From a checkpoint of a small transformer trained on Wikipedia.
Size: 18 layers, width 512, 8 heads of 64, MLP 1344 SwiGLU, vocabulary 20680, 76.3M parameters.
Architecture: RMSNorm before and after each block, rotary positions, untied embeddings, some layers without attention, local attention windows.
Each number is 50 + 12 x the weight over its row's rms, rounded and kept within 0 to 99. Layers, rows and columns count from 0. The size before them is the row's rms in percent of the matrix's.

# o: layer 10 attention output (transposed), 512x512, rms 0.105, rows 417-422, columns 0-255
# v: layer 10 attention value, 512x512, rms 0.118, rows 418-423, columns 0-255
o417 100:64 64 53 63 69 61 69 39 36 50 33 32 25 40 46 48 63 49 53 65 50 74 50 56 74 57 42 69 43 62 35 38 55 50 46 61 46 61 59 53 45 45 39 35 53 65 57 33 56 54 61 46 55 33 63 45 51 65 58 64 40 77 43 36 39 49 56 38 46 48 38 40 51 60 61 40 67 58 61 55 59 64 42 76 53 56 40 39 39 56 46 40 50 58 36 52 48 65 63 53 49 56 52 56 74 33 70 61 55 47 53 53 43 49 49 58 62 52 33 46 63 39 35 50 62 58 38 56 66 50 46 68 56 54 49 64 19 54 53 51 34 44 50 30 42 50 45 53 52 48 46 36 44 39 45 42 27 58 65 57 35 32 39 32 40 42 38 55 63 62 48 73 43 55 51 85 51 50 62 45 43 64 70 54 58 59 60 40 56 56 49 54 44 74 43 31 40 58 44 35 39 50 47 45 57 49 51 57 57 54 54 42 46 49 65 80 46 56 46 43 50 52 44 51 23 56 38 58 56 35 25 41 34 48 62 46 66 48 49 41 42 50 44 53 62 32 43 62 59 45 71 40 44 72 27 45
v418 094:53 58 57 52 74 63 66 42 46 28 60 68 60 47 55 57 61 47 57 56 53 66 43 49 55 35 69 32 57 59 44 49 55 68 70 44 58 63 57 67 33 51 46 63 44 45 49 61 45 60 40 60 60 45 52 54 34 61 38 42 45 37 53 60 59 60 22 52 62 52 28 61 27 64 63 56 38 63 58 58 64 52 54 40 31 37 66 27 58 57 35 27 50 32 65 55 48 36 42 39 67 47 54 38 49 36 52 58 53 27 51 55 60 66 49 71 36 48 42 49 59 48 36 58 35 62 38 42 54 48 51 53 40 59 52 53 40 53 47 47 40 55 76 40 42 42 54 41 60 52 53 62 77 49 61 39 48 25 52 53 59 55 77 56 57 48 82 42 61 38 36 58 42 47 29 74 51 31 32 46 53 61 38 42 38 59 48 41 57 35 51 62 41 45 86 56 40 61 61 51 42 55 55 51 54 28 48 63 44 23 57 44 50 50 46 38 26 55 54 37 75 38 33 51 63 64 54 39 36 51 33 63 50 56 40 38 32 60 74 59 44 50 58 45 59 45 61 47 65 69 60 45 44 42 58 47
o418 095:45 48 49 46 28 57 31 41 45 56 35 23 70 60 44 41 43 57 49 43 52 31 68 36 31 52 50 66 61 54 50 71 42 33 43 38 55 36 67 42 46 41 58 49 52 42 50 32 50 29 57 50 51 63 47 34 55 41 47 29 43 57 53 45 31 66 63 31 39 38 21 45 47 48 51 53 55 30 43 29 46 44 42 76 53 76 43 57 49 31 61 69 62 46 48 55 48 50 44 77 37 53 47 51 52 50 37 47 59 47 62 41 51 42 63 34 67 62 61 40 54 50 47 34 52 53 46 45 55 48 56 51 53 64 32 65 48 51 37 43 75 66 35 64 63 58 46 58 36 43 44 42 33 71 53 45 32 73 63 51 39 67 48 42 46 53 23 54 40 56 37 40 43 69 37 38 62 70 58 43 50 39 66 60 56 36 46 67 56 60 36 53 63 58 22 54 78 62 18 50 49 45 28 39 52 47 74 47 52 57 40 59 47 67 43 63 65 40 38 47 43 55 51 72 40 74 41 72 56 53 74 43 37 47 64 57 51 48 41 39 48 32 39 52 45 44 62 53 51 41 48 41 39 60 37 60
v419 091:71 32 34 66 65 51 70 56 41 50 65 43 32 60 60 41 51 71 47 49 53 83 43 40 45 54 30 47 21 37 55 42 55 51 50 37 45 51 53 49 66 53 44 32 72 49 45 44 56 37 47 44 24 67 63 38 71 46 60 58 61 40 40 34 53 54 46 35 43 30 41 38 43 56 64 38 56 49 54 42 56 48 70 38 36 52 52 21 50 45 57 54 48 36 28 51 57 46 25 45 42 70 55 40 54 29 57 72 38 27 27 52 62 44 37 55 34 35 49 44 64 43 47 56 56 40 49 47 56 44 47 49 67 32 45 65 39 55 58 41 65 48 42 37 37 35 37 59 54 47 55 57 67 42 36 50 56 48 39 63 51 57 35 24 43 48 50 32 43 63 45 53 67 34 76 33 37 61 39 43 46 59 42 33 56 48 71 26 71 60 42 52 32 39 29 55 50 53 69 30 54 32 45 52 59 59 73 62 62 37 52 44 47 34 24 61 27 45 51 45 41 30 44 43 49 43 48 51 59 39 36 32 48 32 45 61 41 58 30 66 49 40 61 50 55 39 45 57 37 51 54 69 60 48 38 57
o419 093:45 64 59 43 44 56 17 54 40 42 38 60 56 45 33 42 40 33 46 39 46 35 70 40 52 48 53 57 52 69 41 39 35 57 47 73 45 33 40 63 46 47 82 68 49 40 54 55 53 54 44 39 61 62 44 64 45 59 43 52 42 46 45 63 51 46 56 43 41 58 42 55 59 57 39 51 61 38 48 41 68 59 39 45 49 37 39 62 57 30 64 33 50 47 54 36 35 59 45 76 64 17 60 52 33 60 56 42 55 71 42 35 51 32 71 50 71 55 46 61 58 44 31 57 45 44 48 45 50 64 48 47 61 61 63 39 65 63 62 75 32 36 56 65 45 71 37 45 67 38 69 44 69 42 63 55 46 63 38 57 44 54 57 68 45 61 39 65 43 43 50 41 32 61 46 74 71 50 56 43 69 37 33 55 56 53 57 39 32 26 59 52 44 64 51 44 52 37 32 60 51 60 69 38 28 39 49 34 43 60 68 50 54 68 88 55 84 64 54 56 53 51 52 43 44 60 35 59 60 55 65 71 41 66 68 39 31 38 50 45 34 50 52 52 41 47 44 47 40 56 55 35 51 43 55 37
v420 093:61 51 56 48 49 23 48 46 54 46 37 40 49 61 67 52 32 63 46 45 55 44 44 42 33 67 52 38 52 38 42 60 54 73 53 73 59 38 34 60 62 51 41 42 49 44 53 67 56 58 49 48 64 52 46 42 37 50 60 57 58 51 50 82 56 49 48 48 51 38 46 56 50 55 32 59 52 52 63 54 58 57 37 51 49 51 51 52 74 41 59 48 40 45 67 45 41 50 43 50 59 64 48 32 46 65 67 50 55 46 46 26 46 21 35 55 48 61 54 38 41 27 54 68 39 48 24 67 55 44 51 45 40 35 44 54 49 59 61 58 56 64 33 47 77 37 49 50 55 50 56 58 56 67 39 51 62 56 46 34 64 21 33 65 54 65 39 66 38 66 38 38 66 70 35 48 60 73 46 59 59 67 33 58 56 44 50 51 63 66 59 21 56 39 28 25 41 65 73 34 44 34 44 20 62 53 46 44 54 35 58 32 36 56 60 59 44 57 42 67 48 33 71 31 40 65 43 23 32 63 43 40 40 46 65 62 52 57 56 48 51 47 42 53 62 56 54 60 41 42 47 33 53 27 55 40
o420 094:43 46 40 55 62 50 64 36 68 26 58 64 48 50 54 58 49 62 61 39 42 74 42 63 60 50 48 52 35 56 56 47 49 12 39 24 55 58 51 44 47 58 56 66 61 52 51 27 64 32 39 67 37 33 65 62 55 53 75 30 51 36 30 22 52 50 44 56 54 57 60 53 37 64 49 32 43 58 57 61 49 76 61 59 45 37 39 63 30 55 62 41 51 64 44 51 60 60 57 39 52 36 64 58 59 45 47 42 48 67 59 72 44 77 55 43 59 47 31 82 66 45 56 57 58 36 71 35 50 48 45 49 57 44 36 43 59 43 49 39 55 29 53 22 53 61 54 35 61 33 40 58 61 54 52 56 40 41 64 70 35 56 74 58 34 39 66 36 31 43 61 55 42 31 59 57 51 68 56 46 46 56 70 26 45 59 55 30 48 55 46 61 34 66 50 54 58 53 75 49 40 38 50 62 51 57 59 42 50 69 30 58 37 50 53 39 52 40 37 39 47 53 56 42 56 54 47 51 64 34 62 60 75 61 48 66 50 50 37 54 51 44 53 55 33 56 67 28 47 65 76 47 45 52 53 56
v421 096:35 52 44 43 52 47 78 64 53 48 42 47 60 45 64 55 33 50 57 67 49 48 48 58 53 42 62 47 61 39 50 45 49 46 43 39 56 64 66 53 44 38 48 43 46 68 46 38 45 46 51 56 53 43 47 39 47 31 54 56 60 49 50 45 48 56 56 58 26 30 36 31 44 51 37 63 51 33 56 62 49 45 49 32 19 53 57 42 52 53 42 60 42 69 55 56 45 37 31 57 75 55 72 51 47 35 66 38 52 46 41 68 56 53 41 58 62 33 49 54 26 46 70 58 42 62 49 53 54 42 57 55 47 42 33 21 51 52 66 41 53 49 39 65 71 47 67 43 23 41 43 55 38 59 48 36 54 40 71 25 58 52 83 61 35 59 65 33 66 40 35 40 54 39 74 51 39 51 41 63 34 47 48 42 18 47 46 53 32 50 31 33 39 33 81 52 64 77 51 49 44 60 39 69 62 55 41 55 35 57 47 64 54 58 71 60 52 38 34 46 44 49 46 60 42 52 47 57 57 36 53 47 39 51 45 47 40 52 37 62 52 25 65 53 59 46 45 43 28 31 50 45 45 32 53 32
o421 099:52 51 72 65 76 46 37 45 72 54 50 62 58 69 35 47 54 48 47 44 47 50 55 51 33 52 33 60 16 58 46 63 52 62 60 58 63 47 46 40 47 49 53 36 52 26 59 60 45 46 34 62 34 45 49 44 64 74 63 38 39 63 50 69 52 49 45 34 46 63 76 56 42 55 57 52 58 64 47 34 48 70 44 66 53 55 43 56 53 65 39 62 36 41 60 36 67 48 72 45 30 52 27 52 53 45 48 75 54 36 50 42 48 47 61 49 32 65 55 63 71 50 32 45 42 47 45 44 42 32 61 49 37 51 70 64 55 25 37 67 47 32 87 29 33 50 47 70 57 64 59 60 46 48 43 68 59 61 48 59 58 60 56 39 51 60 63 78 64 63 71 53 44 56 32 45 41 50 49 54 49 50 55 58 53 29 39 64 45 42 46 57 41 59 30 39 51 17 28 56 20 41 57 37 34 45 62 44 53 55 43 63 44 65 41 27 45 48 49 56 59 67 56 38 74 50 47 47 72 48 53 43 43 52 50 64 63 43 70 40 43 52 51 52 25 41 59 41 68 67 41 67 37 78 43 65
v422 094:27 50 24 59 45 46 46 41 55 78 52 73 48 64 63 79 64 32 72 56 41 43 56 43 41 43 66 60 49 35 31 40 58 53 51 38 68 64 62 54 41 47 59 52 27 39 48 63 25 34 40 49 31 48 54 29 37 50 52 75 58 49 33 58 29 21 59 43 58 24 43 77 46 49 55 69 37 58 48 48 53 80 52 63 48 49 58 54 44 34 53 51 68 56 51 48 47 67 46 46 47 54 27 51 50 41 30 56 66 42 42 36 51 45 66 46 62 59 54 63 46 55 44 50 50 70 67 70 49 51 52 52 61 53 60 43 49 51 46 74 51 58 50 43 46 41 32 44 60 44 55 53 80 43 43 77 67 31 50 63 42 58 65 56 53 48 50 38 40 36 55 49 57 85 38 61 53 44 52 54 22 53 85 55 49 64 44 54 53 33 73 48 50 44 46 28 41 48 70 36 52 34 51 38 61 48 49 62 50 59 53 54 46 62 58 55 50 52 63 54 51 54 41 39 40 34 52 57 50 22 49 56 40 55 37 46 40 41 46 65 69 53 61 40 63 33 65 40 71 49 48 51 40 52 39 33
o422 096:57 38 73 45 44 72 43 43 37 38 41 46 58 43 51 39 59 58 56 28 39 61 54 43 53 35 42 50 62 51 56 50 39 51 61 56 39 35 53 59 64 42 48 59 48 51 53 50 60 81 53 38 70 54 51 61 49 57 67 30 66 50 56 59 40 69 43 58 38 58 56 22 72 33 61 30 85 34 43 52 61 36 51 29 61 51 46 48 38 56 39 57 37 61 47 51 56 41 49 60 49 50 71 50 69 65 68 59 50 51 54 57 46 54 52 55 15 48 40 39 39 47 61 38 36 31 33 48 47 45 58 55 40 41 64 58 50 67 39 26 81 56 61 59 68 67 70 72 50 57 48 57 51 49 60 35 40 50 53 41 46 34 49 32 51 52 57 48 53 55 47 50 57 22 43 35 52 46 46 49 76 38 30 54 40 32 75 35 57 61 50 55 55 60 56 60 61 53 34 55 49 57 44 62 36 66 47 44 78 48 54 39 56 22 29 51 53 33 33 47 56 36 54 48 38 61 58 75 53 68 74 44 48 48 57 46 64 81 52 43 29 33 47 63 41 58 65 44 24 59 50 48 50 49 57 65
v423 092:43 24 66 28 39 42 49 53 10 47 54 42 47 53 34 78 40 45 42 57 68 48 41 69 61 22 26 49 56 54 40 46 47 53 42 52 26 69 50 31 47 53 51 41 63 45 72 61 55 62 33 34 65 71 33 44 37 44 41 66 58 54 74 60 66 48 58 46 58 25 69 60 54 40 55 52 37 37 45 53 52 43 60 68 40 33 37 20 70 62 32 48 50 64 68 53 62 35 63 52 55 26 65 56 43 48 41 43 46 38 39 30 53 49 32 71 59 61 40 67 47 25 69 47 68 68 62 60 52 59 42 71 68 54 48 41 59 45 38 33 58 46 44 47 64 43 39 70 54 46 58 60 62 43 60 60 51 63 46 38 37 54 49 54 50 47 68 38 51 47 50 44 65 48 64 60 64 26 50 49 74 50 59 62 52 56 29 59 41 48 48 41 48 35 14 49 63 65 45 35 32 41 35 31 49 30 41 65 43 56 38 51 45 57 56 49 67 44 53 43 38 50 65 54 54 40 42 41 74 54 66 41 31 46 52 30 50 54 46 54 40 77 36 36 47 36 53 45 37 59 33 48 65 70 41 43